python train.py --n_layer=12 --d_model=256 --n_head=6 --n_kv_head=1 --head_dim=64 --d_mlp=704 --vocab_size=4096 --activation="swiglu" --norm="rmsnorm" --norm_place="pre" --norm_eps=1e-05 --positions="rope" --rope_base=10000.0 --rope_fraction=1.0 --qk_norm=true --attn_scale=0.125 --bias="none" --tie_embeddings=false --parallel_block=false --init="normal" --init_std_qkv=0.0368 --init_std_o=0.0 --init_std_up=0.0368 --init_std_down=0.0 --optimizer="soap_variant" --lr=0.00471 --lr_mult_up=0.975 --beta1=0.95 --beta2=0.95 --lr_head=0.00861 --grad_clip=2.0 --warmup_steps=74 --schedule="wsd" --decay_fraction=0.603 --decay_shape="linear" --final_lr_fraction=0.0 --batch_tokens=131072 --seq_len=256 --doc_mask=true --z_loss=1e-05 --train_tokens=641400000 --steps=4894 --dataset="wikipedia_en"
Each number is 128 + 24 x the weight over its row's rms, rounded and kept within 0 to 255. Layers, rows and columns count from 0. Numbers have three digits each. The size before them is the row's rms in percent of the matrix's.

# up: layer 5 MLP up, 704x256, rms 0.179, rows 261-327, columns 128-191
# down: layer 5 MLP down (transposed), 704x256, rms 0.178, rows 261-327, columns 128-191
# gate: layer 5 MLP gate, 704x256, rms 0.166, rows 262-327, columns 128-191
up261 102:139121112089156130088105081103108108144127082114114132130153121125106153096130166126104140104126120135145168108150154140186118174132106103138102200077118136083116123201150129112210114120138136
down261 103:133112123132129119120150117123078108140111132112105112162094148126119130123153126173146090096106140133124143174142156122167097124143109114142120080140136160111166121176128172115122099121123155
gate262 101:124123173080155135153135103116131122148167197095114121124140142163118129122151110140143151106150113103126135165159111118151124125118148160159156105124144112111130142159164133099143104108101114
up262 099:143141114116128113132120178105089129158128093126117132097143149108136137102132100120147131129140171142139112144142129086128147163135122096138117135154161095136137136127119144109146118104164141
down262 099:141108088123160134170133135109134157104135107126133116135104088135090105177104126123132138119155138115115112089172138144150127153123133138101095141115150136068098146185134113144110140123136113
gate263 101:093123144129162153167150132148166076130139119124119124149142113109152116130111103110120127121126142154109156119154109153135103128123129132134126132132152137149096144181130170113146136108101117
up263 103:161130096153127118134124144123100158144149150128157160137117151134125178118104111111122136131124133113114154104103110106108167096115118131139071124145095133114205141103136124157119124143169153
down263 100:128166123162141091154092104172082108135105145112151088119111110145143139117103124117111140140113141118103117159149177105136078117126087153116094136127110086107070105150084104143108146180150118
gate264 101:128128126095118124138149168125063115157105117143120114160142138101124131112120137109101107196136107128155114133116155152132085110135152121128144157121101136106123133130163108127123159124105133
up264 098:110151149108164124127149125151142107116156056124113106138116152120114088107143102114134105108121107156138161154101130172149097112099163147096140109108123069101092134128123146132141153086133107
down264 101:124106128104122153126170109152151104146130105133109089127142103151158158105121157129103141144117120151119110160113172139075116135134076113146125110180136130170080114122122123128131115149158105
gate265 099:092102097126136102095119142157073135131151145123141103185162111119119134151164112112106122139107108137114128133138100142132130139120158123165134098154107147123128145129122138102145125167126112
up265 097:143102139104123101114196139137127161143154139138065131175143147146152142118159105107130104162145097140129106103168136149167155120154127146123054112101134155119138104145120144152129144122110104
down265 099:098100153112126172128149117113138124120134158101154124132169125153087122149106101120144114105130140173141107114164127095149156121138111145112133142154086137125155109162102172159160100168133147
gate266 097:136178123139089124166131139102147144119143133133066126123131145136088084112112150111123136106141166158151122132150124092096107139103139107115113121118094129132164076117114132121094093136111129
up266 099:137119123110136142144160123145143104125197153120123115119170117108143138136120116134115095129111089147149115193135135147103128109131055132105149167127147139132107139127137101133119131110104186
down266 100:145146130113113138123128087157132141170142133143111119096183175090120149129132107135119123116109138127136116149122142116088184144120132122096139164155119127081094126149146130160094105164149146
gate267 095:088143149111088109161108165142128133130133184138122090142164101141140088154108143105135101091192135135108136114130112116108133114159132109144101130130147137148107135112128056157122137127114106
up267 096:121142124091156107117107138138139123124186118152144163125124148148081121147129128165136108094099117140123105169178100127132124148129117155130092124115153158151145092126146122098141138137189143
down267 098:119125129138131130108130104118103096122158097087133124116095127124143118130143163091173141140153125154093144146161118101101121146160054087114146126087142129113121138097150157143106124113095153
gate268 094:108161121128125094139132115126111153128144191092121146147140088120121133172134143131102149124148179099103104092123149125083158091131114094115143123122149105145137142148152127095142147116148141
up268 099:116151130149107091142078149135126132120139123100119082134154105099124150131115112140116123138123138098077147143113152140158148135202143135147148098094094100147129141106080155104134080110151128
down268 102:136145121131111130102120104135140130126125133123166088108139123108136131158100130106125112132135134120127128091127137160126172098124086127132127118111164107127132113129113143106093120103150143
gate269 099:141117110128114140155124132163141068153129078161126109119124110092123194169125108111121109098141124153106153103125070144128136134096176116137134122150151137082119107109107098099121088085133124
up269 098:125127145148150136102148114112134133179156142128094138120130114134056129150153096147154141133143119155125148106125140157107139110178147132144140130115117152163084111172117138143127107118111139
down269 099:156167101122122104101113117100135142152133159118122123130108142115122116107152122134129112140145086118137128108086127149097113121124068142159139144137137118150182115073166095107168115084132144
gate270 094:118153115076102148132132061136121154106110156138127130116094141133096114123134153081118178156133114154068164158119105156111126138179142138096091100147120107129129127129116181104114125114087117
up270 092:150112103124088140172076132107126180140157106110117151112113080092105108110059140136110086128079147126160120137142121173148117139139151160119092136150101169121094110097161126144146118084107153
down270 093:132070116133124131128081128149129171148123117088114136119103126134141129149110130147120110131092156150131138120153087108101104129111091155107145159089111167129101086136117143130140127122149169
gate271 104:073124117108170108137143134175141099142122131120115127054069161132086172141098134121111118154109194102123093111132087069141121119128116126136171121139164146157094169111138124155171130146123145
up271 101:121148107146109161143124132156085130104157142114125131124143146113127118116118115137106147132128145143186133115142075123101157140081105138090123138137100150106099135107156122113136169128127121
down271 106:084156106173170119149117140144153104156106119129121136150116140114135163139120126096093130136130147146079141167100121174162140130114121079144117107158131143123128121124095165150133134117099105
gate272 102:126183114119105113097167130141105071170143114121136119131163134137118130103143119106148131140109097096137094119135111140128106123140104087098136111126157145163178107178094109136121090114104137
up272 109:133157123091112126118160118131088137207121112134134106087083103100135126110121143111118164153118123119079152122136152121149130121110112118134138132167147168138177085113122108130113143125101125
down272 105:111137132131099165097073127150160158157141141113125128119121107122092115130114164173102128107126101103113111157095111101148168127085114148148131107136143147125113158168104082182163135114122144
gate273 102:102084108100161126130138143078143090126085161175101090083132130165138123144100120133140133135130158131134115109103053157107122116118141136102097118145139129127168134099101149128136167176177084
up273 099:140097109119131118108091115118118150107130155104129168107168124128130078127100095136167113134200149091129143113109069122139107108127119111129102123154082134118151118138132143132118057122119147
down273 102:142048160133114121123119131130137116076116122135116118116152154116116117123133147119144103105159086138138114117129061139161169114137162109119099123131127095141097148124167116150140128116164178
gate274 101:141105103097112138115097142129140152138140140139124127103111118100080142178128129125098165130147130105120122112081145160124086070126119137132117120166151141104163130105147119158136102135156167
up274 102:151114122109120125125130091137114149131158078126122130164078166139097121133152133152107130154143104124109157122107141123125108117150121128158110153130151104137125148126092126063167140093154100
down274 100:149123156181089127163157095120141128152181131126143140129176138167103111142116080116109090124131117147147130132121128117125077128111113137157125157157140154127113149129080142132135092121125119
gate275 099:123101066157179114133154213154126090080151113159140158120156168124151093126113124105129126115097147134114116107128157098119123132132111104144125144142106105127120123132129143147122097106097117
up275 097:116132134120117078125169112119111139113151076124154118170141092105155172144081108124126147130118092110113120110139150154163097111129159074139128163100159117188110118186120116138094107140110150
down275 100:102116080158085134126120097110111180145131137122167093130108113132067113164082132149120131096195144101121126134105120128107119121149155131129177128121114107144129100134112101113105124132131089
gate276 102:136168127135180133131056149156123132132152179158127140146152128159092155183133105142126130130161083133133131152133135124154072139163089128094103150133091110117135131109110113120111138134157162
up276 107:125194145151160100134122119094160135137116195151122153113149151153134154128130119104150133114184131103128101133103140153192147148144112106113116149104110145136105150114165093102144087147125129
down276 103:164144132151168143136113131144134089151131123170127117138132110164110116114108108124102119168141176127174179147166146165102129149136121108106133121129124145077132146115143078130150113121092080
gate277 098:142146105143131114128108156143103152123118139151114168119153162148173144097128072124115164096113104130110113141138124112148110111114077125112130126120074102112155123096129133113174148134099153
up277 105:134180135130149113130114128104080117189111113087092127138104120118107114123171121104115112098120085112101148165133131175093103106119153130119103135141146127135128147119123088132119166173176157
down277 106:096134140139155117118126118134111131136147120112116121103139130098152105092174142107117101098158085151126126146130137143098124132167089130130130113182097132106148145113142121121151115151118119
gate278 101:126177141098096128126105120142137071108116115168138099141109140141105093125150124131106127147166149111118086160130115142141088160116131141118112091157155122137175160119127113102140114130160148
up278 105:125118123148153149141163115110127139127137148097094155139174124102131150148140147112105139141127121144170153129173138115126123140102137123098133153122141116113125088166121165106108137163131132
down278 103:159154128155137149130089108150160133118114104179085147129081139121153082119180109137131164136150162091147131169167124090126131126158113160124120160157131134128163129154097135127126177169098139
gate279 101:105112124133131145127133155106133153149052121114177108103125093125103103139149150155141094144100120098134148107164102189112113154117151138145124148127164156163154099129132119104142159110099136
up279 094:154142159128091140101128145151123123134123100135130115117132140158130114136120114147162109143131135141095100130133128135152108131138126122158111101126098119129084123123103115144120110115164099
down279 094:113116131112118104106176103124129136116132161126163162128136061123140148156115113138098123081116112133167172109146155125128083128127148155111108118121109144130119112139170109147112195128111142
gate280 099:169134132127097165124168140094121134121090120119116103114137116087138117164124108139100141196131115164158111106141125161129112117157113117157159127118108109134136151108115130155125143123160146
up280 099:100160119138098120152125167154109141123165149137139116188123171148131122105112112143123108107097152128129081123135143096153084147174130129110130126141116184175146121145097127121141168104112110
down280 092:124155118152148087127118093157126112147123131115107111153155133117103130112137126096134130119152111145165135151166120125175091145126144187147123097147152109137115139122111100114140107160110124
gate281 104:112122115128103106166129153126137145139139163137132102117144095170152127087133080114130090107137130157145108125120136117133101061106137152187109129102134109138156071130114160145111170156101097
up281 098:146134162106137129111136121130121138125107073137120165115117210169119158106114126112142105166147139162136169122159121141117134125082141167079099100126105152125135117138106130113083131100115138
down281 103:144130189116134135138144104140108074163072129109107097156117106162111131131122165094161158149138110155119129144146149117136128119152096131117150125110123143128090125119110101128131133165120181
gate282 099:145123138183080113097109129130156119135142136115122098147102170094141111152098117079095136131106119114119129118152128143156143153150143129127130133106134149129157132100147127129141094140112133
up282 090:160134120113116133118117190143131147124122106150141128117137152121151122153121149125154167057118110099123170114141140125101107129124096115109128105145133093109111188162113125098178113120105121
down282 095:151158156138071061131093107154137062139153123138125133114112109114084154084160161124094069124117144114142094140129162140134138165160142128137145136159122121145149135109126135158113136113169140
gate283 107:115119077122107132117106101136116131103145128136111128148158197084154159102104183124094171120105112103137116132133111099172114113101143105142107117119163113139146135086179097101118114154148112
up283 104:125150140129105115146102131120150107082170121101158170165130104184108102174150119145078131123131118133138130112112113145104144145094120157148146097115105156142120102167140121129171141133162162
down283 098:175142095093083122114088118144127107103134094108129151086151129095125072132096171147111171154120115089141175098068134122192110123119127102107096154115152147106128130105114109116109114100138099
gate284 102:144127086167102200180118136156140178170136147088118102125129131113142149149112107160115120146153129185138114091124149107129123153099091172143119125156137139147137168129110094090152107140110128
up284 111:116135153118124165133120152095125117128139162159130158153109155167122092102149120083121141104067095130132126093129145145130120062150118114094136134115092109143127106162140151093124151095124137
down284 106:129097134111135137137156114105161124095127102167111157128088118137137101114128123121118126129118100154149146082144137107150070088149107163091121158151096115125132122151114115137120132138119147
gate285 102:079138116114167117128154148140133101158165150143121102141120125144132135151104107139103179083129121113161102110121071115092112139139137091127119128121137122140117160152144128118102137113086128
up285 099:122172087160086134100165182132156087135150123155136157146124151114138160126112142103136114129104114157144082083097100127113150119131137101136090172105126175153111120080118109085118171143150136
down285 100:171150146078103150148115110139127116132103122140109098124107143140071099151097138122126127153140144124161138129120111116137141110151133107114139120125142122191162125153176081091105124095094127
gate286 098:148159142144122150133109148085113114140112147142134136160149112089119096130145136125103109083126119128080134125131124143136119168107150162132116120124147094105118106120137180117138131097129166
up286 093:080096131110108116122144085099147111131114138075123132084095119131109185146153124101119167111152111131108140103137134176096134121148156114124114141127100122142160145117097111144111120152133120
down286 092:133174075094160148171101165154134107117129107176173135178118135126162102118134104115165115134138116114132111123128130145132114172127120132094161101114140068128128110103143133134154094104123104
gate287 100:126098126097160138118129147136131149164128119153140143116143081145085142137107138106101123143105130124100152131099095133155100138159153114128147114136100111157096147101133147122155110124102099
up287 094:113113090118112122158156101113139138116130122156110111121168147098165148132182150104107215108116109109152092132157130130119127133130114110157118137140153162114083138131103128135115123103124111
down287 097:140128136118108113159139175157122170090142156133130134142141113115158113116104114131121122129100126112126130131094128172120143113111110108119108133165142081128159094129126116145101150148131137
gate288 100:146128107143107110135134098177110116122089117140147170124125113175144140133121128120075135127153128092103088145131078146097129117129124115102127104125123110113113110114117093117118101150139103
up288 098:126107123110154096134137100119099128123121141127104164110115140137115162093115130135137091135113097151128131115161103148124133120098121138088156121147123147104117143144149156190114090132156157
down288 102:122143141135117156133141096132071110126080107182130161097110179165121157124192153125143084099135109161137126154115138123126126080185128152113099114131143102099123109144123107160110139176111128
gate289 102:127117141115125158135122160124142088120113144162180130141105150160120088156159134156148120068142131133108103136119123139099078121187110160119152128110118102165150122114155090108111099167153136
up289 103:138126144146115130092147092157136140136171104151102155148124088116189122130120076116129174140137123101136119094169171164113116164111134140132119120127125112116092120137105132140164148116115138
down289 101:103108138149126094089119138103139142125113092159110096165137109129158130117111111186157141119155111145142085140086156119152172117112142121098129145152130129113083118145149138142129123154155145
gate290 103:092111098133121166112127147121145118114156136142123141151129084050136124147102148131116120100136194132124144175155084124086084148109133113127101146121156112110115133107144152073149139127083170
up290 098:153163123138161117091120094100130164154112129129115132126116137197181094136100126145124185106028160125172182134135151121112098104149074093135121136099092133170138133120097115141076085100129140
down290 100:150140157148152102144164151093145090162124148109126128150142157093091104129115128102135098114130138092174127119109102110123107122099172152137139141112137101132123087093118160123120147108124145
gate291 101:104120125143082147185073155129149132125140108161110161102144102122114146126123163133138121100106088109162122133136098116119153164116162102121147124088110115116144081113097122135162122121079143
up291 097:149144117132156102140194125120102123129101156107127139130126125153140154166156124110164162119165086123143141145135102144166109104144118171120101146136138147103104128136119135139131092112125146
down291 100:121147112101098107107111111144133113150139129116112119123106089173144157118166098162091145124091146181130078132145121129104226162083090154124145085185128117114102141163138133188113143150173137
gate292 099:085210176141148114099075127172123125128121113130099139130085161156118145106160150115168167120139130149128149145137128095122125154099094107095119162104137131111110101143107113097106164104127076
up292 103:161140114106149125086176159121083100107111169108121114144102143122105122102133077124120136120161114172097118131137123149104098086150148112082128117147044121103121091159144122142129145127106144
down292 103:151148129168101105117152157127138128118097078145141115109135136175125114106105116174149168158125129075098183111153156161079138159148140162134124178109129115109110118095134134096133118112126211
gate293 100:106179112136131127161150130153098123092088128085140114100145136106141113104121139090122126098146137096138114150115129113151153130139133102175102163116151117145169148136123131082117151166152110
up293 097:131143169122116131109121117166112175123145111159146083175108114145105136155181166104090105118114136159116112114107101103119150157134120107133134131106104099085070131123124131086114109130149091
down293 101:139125109143145149112120097120099107149113151103096124131125120116140145144132137097142168090129063144106148129148107136143126135097137121121096152144150127142109115112111156072120137095123137
gate294 100:154111099140128178111087196094128141100091122109125079132110144128133111116147125104163148168142135129122146143150117126130122139162160162130121115130141162148129128121137134107186132120136098
up294 100:157116151071106133139176103165140126142118099151131125087139111095151163108129106148110110164139125124160128141144149184102112095122133111154088164127134112096098120113107144131127095121140141
down294 097:136133161122118130091102155133134126167095114124130137134086162130104150136129124132133135128132075131067116175134111074082105157141112127128127136077092143166087095105108136109108131163176126
gate295 099:072112126122148095088116138101123124134122147172128115130104129130165124113133136113139112172120104097121155071092125106123123098156081177173133089093097150159183112086100124157134116111116122
up295 100:128137125114102137114129150168146161115119187060118149139171122138130125108118102110128181147102106129142128138151117166090105109129140105092116108104122152133104149122151150154132142125161123
down295 102:105154098091150149129123128153137104140177144158105130176118132148071150077105097149106125117158116140180141126170113093130137113129117127122124167136118133137150153150081136126128145155122110
gate296 094:136137128157122121107073124150146085100126154128165136152137086080149109121118169123110153123100113160123158102173101148112104087120108120157099158164102146122101127128091127132121111142131123
up296 105:179137101138115149138117080060155117128132133170139123112204085103118133104107102154103154159136150166143174119175097123114151116129118133153109119129128129137098152118071174118138085122144141
down296 101:133156106116126154151108120095134137144115141151166131135172137112135128127149054177057160127097152097130140148154124117089118167124158142113115130126129172136121130087097146115106102147186143
gate297 094:125112167129174089087111170144104129131125153099116130126150130134138131164125109096153146148158104117156134077140122139110082109129109125136118112150103119124098152108094121133123175113133129
up297 114:107161091150141168145137122129143162127107110161164108126076140112132146111112167082100134115063143113155105156118131126115150131118148129147123198107110131132169093129157165112103108122136095
down297 094:136126068122126155134151162164106093085113131107130129110083134131124148146124126131131128112111122136154107134102127139120108150116113148070131136129097122090198144159124123097127174122120104
gate298 098:194099101174128133126111144068091115121110091166119167097117123106086119109131165154133115129129074116111113080117158130115118127125131143100141142159120086183148128188123097112135127101135133
up298 096:116094172140149139077158148149163166128137072157102150135109160125150136141121124107153108114126080158141102107096143118135140124206121152107132159113115110119099127148136109145126157141139172
down298 095:118125150110120062125083116126127147107141157104130134146159146143124141110119136122109152098155136072141131160136087117143143104105112110102084131077120093174145147122087152097156104122126149
gate299 099:069135109173117100112123132117155076131123183127081115138183098103136117126138119135142148100138146120129151114136102077131149157122101086156099116159145124133150126166125160125168051118155071
up299 105:114108100114111145124086153116169122148136115149198091176148155142149105132102124076143138178124161150168108135125116114120134152085136135142128164115128172129148118111127121078145127166179142
down299 105:141182141104110076109106126095131130110157155132148112112133151158122145155140188129126157070120096121142110119091117117136135146119175143103109123143124165132129188128123168082118112151117148
gate300 097:134143105110166126127135158082115106114098130137126086135104127126119102136122108127125126167129141130141119140126112066102138076083134145126161137119154151147124156147111158157131116119136116
up300 107:111154116143116107088151128120121158134132121110069149113125136132131137117128093115060133122098100117148094095129149094158145101122132089134153086145136136102124127106084119156138127143090135
down300 098:100132134134104108118131156167160081106140119088142149171123141116121116092129075084095120115124129107095119093150095108145135115141096113067120085115149103159158068112189120130121126143147124
gate301 098:161165115093119114101138120101115137145148135130126116084135131144067119143129172102100136145143140139154113126101122163098100117166105135120151192088155148078144150123123104153125113130098119
up301 103:118134166107146122102140083109139117075130141088060140129120162114120104114122059100151149108108126143137114159136107134105133115097104098118148100101141141124127117124170141125091094099143143
down301 102:109164109200105073133084144114101100111116128137092138126123107111103088134106043131080121144084150154111139132104119172135152141144108158111113107120126101151118132159151097142135144126153142
gate302 095:119127108130149160101125180125129102119111160126132105084105143128118124101117119154129127168141119118122147148096102083146155123102154133162076147139170165100161166161114136192154142136125147
up302 096:157139139081176122126103092152139108168130129117124138143132143184149078142090163113141141161135127166088150147140110132143137139112097132121075132083133159110146114110127111155133144130147128
down302 093:101158110177102138152128109149132143125117147132113137131091133120116086134155110134126140126153090103131121156109170109161179088135105145120086161095139137124156200122147132172145121144096169
gate303 096:130107121147145138175088132116146153140106157143126114155121132126110145129176125134108160107116126120117154165130164097115141151115128139200153118148075103132108108122118133136142113110068076
up303 098:152117099094130139121135131129114145102112096129109125118084126131185129153114110182126112146137158123136126132129139096081139086133187130137170126140151118110143115104098119149118109151119125
down303 100:128076099151165138142161043143132129120100150171159103130141130125115111136130122184139131110116091115095123137137140113132165134102152129124104123105161094107108100135108133135181096141127099
gate304 100:158133140108166121106136103104160117141107174137082118162140092097161092090160146118146133118109136117098086116138103099125099114150137143168161121099163151099098085102116132156118131142080113
up304 100:116124115137136154132136172115119121133117161115100145133088136109105099143100128103132106160123153122113135164050115117149177100157147165142112137140133130111131104167102121157122149151096180
down304 100:118147154098149185116097129099089095099116119135135085099099128125141095123114117128174103130124115098117144183113154156116219157133121124148122137117165152130163170162201154166111103147119160
gate305 101:142173141152140119171085147147115113094119112160151090118127105155128124114105159133132119151143127108167143091165115141187094091116104125146149113101168121128097161155136162132099172171136109
up305 095:129151130130152152120125160116122113126092100165104150137140109145165093123082127144105114107161106147121121142113137135144116150144109109119111125123152143123099146116128161105141154149135114
down305 096:094118127135122081108163105136123126146166146127124124141163143124116105116150101083083149112118131155115129097142101134114122157141144148090121141154130115091175155142151092147155083111107170
gate306 097:115169131152162148105121159105131116168126153138106128123096125143131130138124130079120103133111115108151098092086114097152150149149125135090145147118097151116157129138084113106132114122119152
up306 104:094100129125153136102164114122111131135143127169130147103143095145107134113156117105157103129151141149101167121063143134092132124114093074101121133119096183123110124139150129117080097132152116
down306 104:154128144137123095097116116128107126100112117152136090130167112165143099099151116114141133144133150134143148135127175126082148144151095127118151096086129087129113104121138110142067104132141142
gate307 100:111114118123161133144110113170095129125117150138162167164143096148123076152107085119130155135099103071154150156094146165155142136117096120153167146093115115131176092140154138118133118147117108
up307 101:130127132134162076116120131149132123109135139133118116147125136052092097125105156141127131098134140143105140130125133101159103117099161129117087113115140129149121153105138116131111091121131094
down307 098:150153120185138134123136113141146117098137130120119112141096126141113078119130153171167125122142179167139123137124161178166106096179113139132078127148140134118114121105140139140131139135156063
gate308 109:164103111129150117163124163130126117130130062103120101114084112143076104098118097110133135120171144124127110152085148121098088148081152157116149104148118104105129128137121139111115087125084162
up308 107:145134144156138097141118133122127123146098168139111135106148129123092159128114122148114064130136149130108170128071127155126138152153150179150104161130119075131140086112098175103091172127141149
down308 103:100074121128108156132137154172153128096151118149100130153136065138086127104122110143096201131110130143131147085132150130133116126128148138119128115137117131159111137085136114156161100095111121
gate309 102:146165146137126169122156118114091094122101166168140143124105108128128134131138091105152138151157167135174135121122146161136144101134140162153091124083166099139143119151139106082153118140145168
up309 100:138154107122149115105088082137121155163138153115108146174139119132104123124083153120116149119136113119128130134169134141107099110140115140176123110123151123120129145115103151128100113137123159
down309 094:134181108143109129131120140153098102066139112130127142124138121119129160132108113142122117132132091119163109149135117158125121104125179094110146153119092121153148145173165121132184151139130094
gate310 102:162164103125132117124159078156073088152150137184131120101168105167165098165087062173093156123146152110101133109141123082141130142141133101125149112139114174100105132144117111131162157147132104
up310 108:105123157176124157133119218078099123162121156126134150127151095103112137112177142152140076138137128127100124108110099150122144144118162135101071163121124105132131164094123146158098124134109159
down310 102:126123117127113164114141127126130100069149130089106134145129125116052142137085127155098159119130129171149142121099133096097100124145072156096118152132127068142135163143114160131098134126121177
gate311 103:100086104108139113149117135170151073153127157117150115116101114104144095147187151125137153126102112099108146124105165135102147120117081096138154123096122177089142111108115091123135123130156128
up311 103:127153125105115150115099113109095103131142153128123160154175144132178134146147172160150111145162150152125074137145122128139129142154139110120129100129172132064114130094140145171143120152113141
down311 109:136122099107135128094135128103152099147093173144122069144147118109108121131153120098164124082181143118164099131133128147087109134140073085141124156106102106095115132149164097119150121149132139
gate312 103:113088146124088156108129128117144101095126135164115175091153195114148136168179136191114123136077142093149142129119094126140134151144104138134140141146130108129131119113124125117134133102126095
up312 095:121131151129153114131136071130098095120152107127144064118120120133112124108141112139122138153155127082127122102091155155095139085138098065093127115167144144145091123132133073079128098095149115
down312 097:123145129154088140132121113086178112165137121179126142114133085125129151098089141102143142115138100120102080143101140137134102111138135169121129114116167125071139156144107164147111099130145135
gate313 107:106122140118115104117074119130119112143081145110131109125152105092164119194132112120128106122120122127144129098164111146141124154140127135178163106154099150150079158100117144101141120164105178
up313 116:147156138103104129118111147143111150139141126092103114138115112141116138143069075128119120132161138149158148084128143105123144122134147125080121171117104099123114137136133132099099135137157101
down313 110:132133150101102131126154157130134169149111150102183133119148094179123136122125076132097131173141131119159157095071094149094154122087167114126122137122131114129093138089129153114113135109126118
gate314 103:142144128127163152144125126125165133154113118152119099121119136162166139122134132094106137125151122160079125139164127156120137141139101158118116094141125150144151119144121158129159095178123131
up314 100:086171116143138107141124174133143129156147121127112165107139130123138125119118145132186111114106147137094125165082136152141136141106140110107095137159176161104120121166135106103126132154111116
down314 096:161084172172130084149101136175136170130163130150115122128091150094132130170128141180115139129129128129146087113130117101113186127120094170131145164135084109148101125115135149131100121159112136
gate315 096:119145119142142121169100132180165096108157111144126153132167113125118079143114111163142150125119120126152137128132116115156130158117107161059157135158159142164136160105139090158136170149143142
up315 091:121090095125149121132181149146167132133147167125158140094097125129140100149131122137082127146095125127089093120126135121166068112127107091122157105130079134138144150162119146126106109120122102
down315 094:125154134129152127160102153166132095128116092124135103150162144108122137146144122168128146144113137171133194124102114133080149132154128160114139143136114120161120155083134117158138107148171124
gate316 099:096157150130115107168118098146116162128128098151118098113160130134170135143110077145130141116069139136131108151109108138082128155122137074100113176147136133169135157140080120110114088112150097
up316 098:124102106155142145155096124105141133103153141100106168073119122133124135115109149122133126124126128152088184110120120127164077144114161136109113145145130120088114135127121147097165142159134110
down316 101:157134164145142131175067109144073131136149111169113143148150136136084152123099108105130117100132152133111123133111133141123119110115095160095169147104085164130125133135126167150179115161122149
gate317 103:102076113115114155150093162131080129150141111141090112130158139127153125097114161134155154144099146092137149128108148084143125114171088138088092107124105098132111083145113106127145134139126087
up317 108:113110142131053167109173105126160149122143107175176139103138085153135125108117123119130131137171161127130141123131140111109106119119112126110103127128112133114110176081102179123086124162153103
down317 106:143090117110136148140143149091087120149152112120147065116157122145125121179125178136157187120150135118126158130117125091140104130135116121110160114145093111112090125123117124116135150161106111
gate318 105:159096094140107141128123133169135122081134172116111110119123108146113085067108130108150132125160148153122140099172138133160147104134135132130143116134183126166114099127109155135156116158162147
up318 094:123123088145145154099150107125134124120094111122101142103079137123108153140106093139151138140151116123106168063109127140134105099116138103101133133117122172096149163148099127178111092115128143
down318 101:140174116109128107157132122155119111061139137094092176154136117139103113123141124128124097128128139123144088144134154130128116103101117129149149124141139110145148116158127146130144122127114118
gate319 105:151152164122091142140116121132116109095083117117106127170101149105112132153138108137112089117116114157126110112114116148159120148106121164142106130160137182135122136130149148128159153180128152
up319 105:150093106131135134180153108124115126154083142127151126133158121109138131129106089142124141111128128124156122131179096130100104100170116109105108123151125095121159131143175112170123139079125111
down319 103:139112128136108143110094147122143135095095115164100108105133166140106125156146174114136147164146131140124121114145138128127118125144117061131107161102163139098116124091114159112142137137104150
gate320 089:172118136081128161133110124138164091122100144090129104164131111093131166122131153103103156144158100090081173092126129162135103069132093063112119118088131140100135118099166182098128168124140121
up320 095:188113149129146146113127126149115109073118137115118151089149112121121150146149172158145091109109078145076145120117137115164129060152128080115161088114145109121083121130157165159142134169106133
down320 094:131122161154101155089136165122139085085120140103132118098140090133117139141121180128117098121130149154107127139150112117141127103161143107127155099120171131123120129104149147117152103116119105
gate321 101:140075100119109139114164184141177160111109120131147110128123107133138147134117141122102125166127134100115153125156104115114152166114123141090099084170092124075138133145167125097158134128159130
up321 096:146142119107070139120148121112134151164179123128097128121152105141135145182117148117114098114093140110113106121107135112103084147158152119108127112101129103147153160132146111109108134125109097
down321 095:142131090117157171136148097110154127149081142144120129146129126167173135135115120108108118121098155104116133136096153162153184133101093147128127139133133127137105084155151141160148083125129114
gate322 096:139105131109121120117081110104156143069130118136138083147098124133081148156165124135169144117131121148108135128127146144107147155127149151155113135145155111100170148113118120134170140123116114
up322 094:156170107148123117109097091146116144131107170124116150125096122134106135130128169130149156133176108109135110109124123122156141156157140114110129085148136133106106132125151114098122115158097116
down322 096:123122138131138115099184147107112135137111091124080142140101137136114136104125162136128116133136074163125125098128108120164135116136149113118142121104121115153150141159128145089113171107133146
gate323 100:124130104107156131067175138153120113166140090152131119131118143098103096140127108106094195125135119153116100139142093094118101141126103100111114138144136121103120132142150101136128105173100173
up323 099:139152139114104108114108174168126111159136141146093116122149143127086105111162112106100165138120137121124118129143115178099077125120129083151122112179112103133116141160133101133116117153128113
down323 096:099125126114139099103122114119154099103149133145129110086168072128129107131155095116104164108111115087107188108134113074116113131146151147133137142155107117120114129120143121090118125119119132
gate324 099:184164084123120125145080118134120118157122132113110114155112124132125171115111143131104112127134170133131091109224118120148128130135117142123152146094145125172099171112108131144136137171062166
up324 102:162119123121108138102171117150125141126131087128135126175191110114129102134135102128118134127135116143047119112151155142116101123134150167138070148125132151114130156138079084162115120111150090
down324 100:128091116119126111144123121142101130136099082122136155117090153120180090101107069119134110153132096076109126095138167097123092089155124124070142133139110135169126129131152112121105147150149163
gate325 099:156157082142109119124097182165140180117144161138142151160112137145108112159120142129101176146140157091117129127108109132144123150154116099109142156136111120099083123137152136136143139142124122
up325 097:141158102136130116102122125113147151112131106151124149093121098136067137086105141112133161103117123052119131168088107117167092118128109108141161163142122129142166092139143152121140154117160096
down325 097:120147118132129153145125162134153128127181140161099137100126134134109149131128147150138147102112126074108149180120132109098117144146148116131158112079140145144123107126164109152115115138078128
gate326 102:126152100139121100141129158128124135120073135153118103105181113132071136106087089135114154136135162121141112124125141125158115106143164088118132131171118134105119152126116110135116113073108151
up326 099:074099177179062107137124134132112125108168121121127099129157135117113127107134123140125129121112153102146124107083171089107094142140116131151117165166139090146160128115121170146158089143120116
down326 102:128144150138078144160124101110107116091156130139155125124112114119161137155111130150111098113143125143124115125119121152091126173158083119110155159084129118127100154144104114108155120181137111
gate327 094:110147099133111134139097086105096116150094124148121180142127118103125137136101164140094130126099118151139127126152117114152124128084107129109090178140102133107095139095108155133163129137145147
up327 086:119121133164088132136113162146095119142137119132132121141163134149144108106173095072117074146074158111145130149138143123118133116144119127130130107120108153132092071107086143199125177126099126
down327 090:190096088137135100120138123145148122160094136091101119138151143137151167159126128150090206101146112140096139137114110135122172118147135092131129161120129104114098136105108126066114131156099136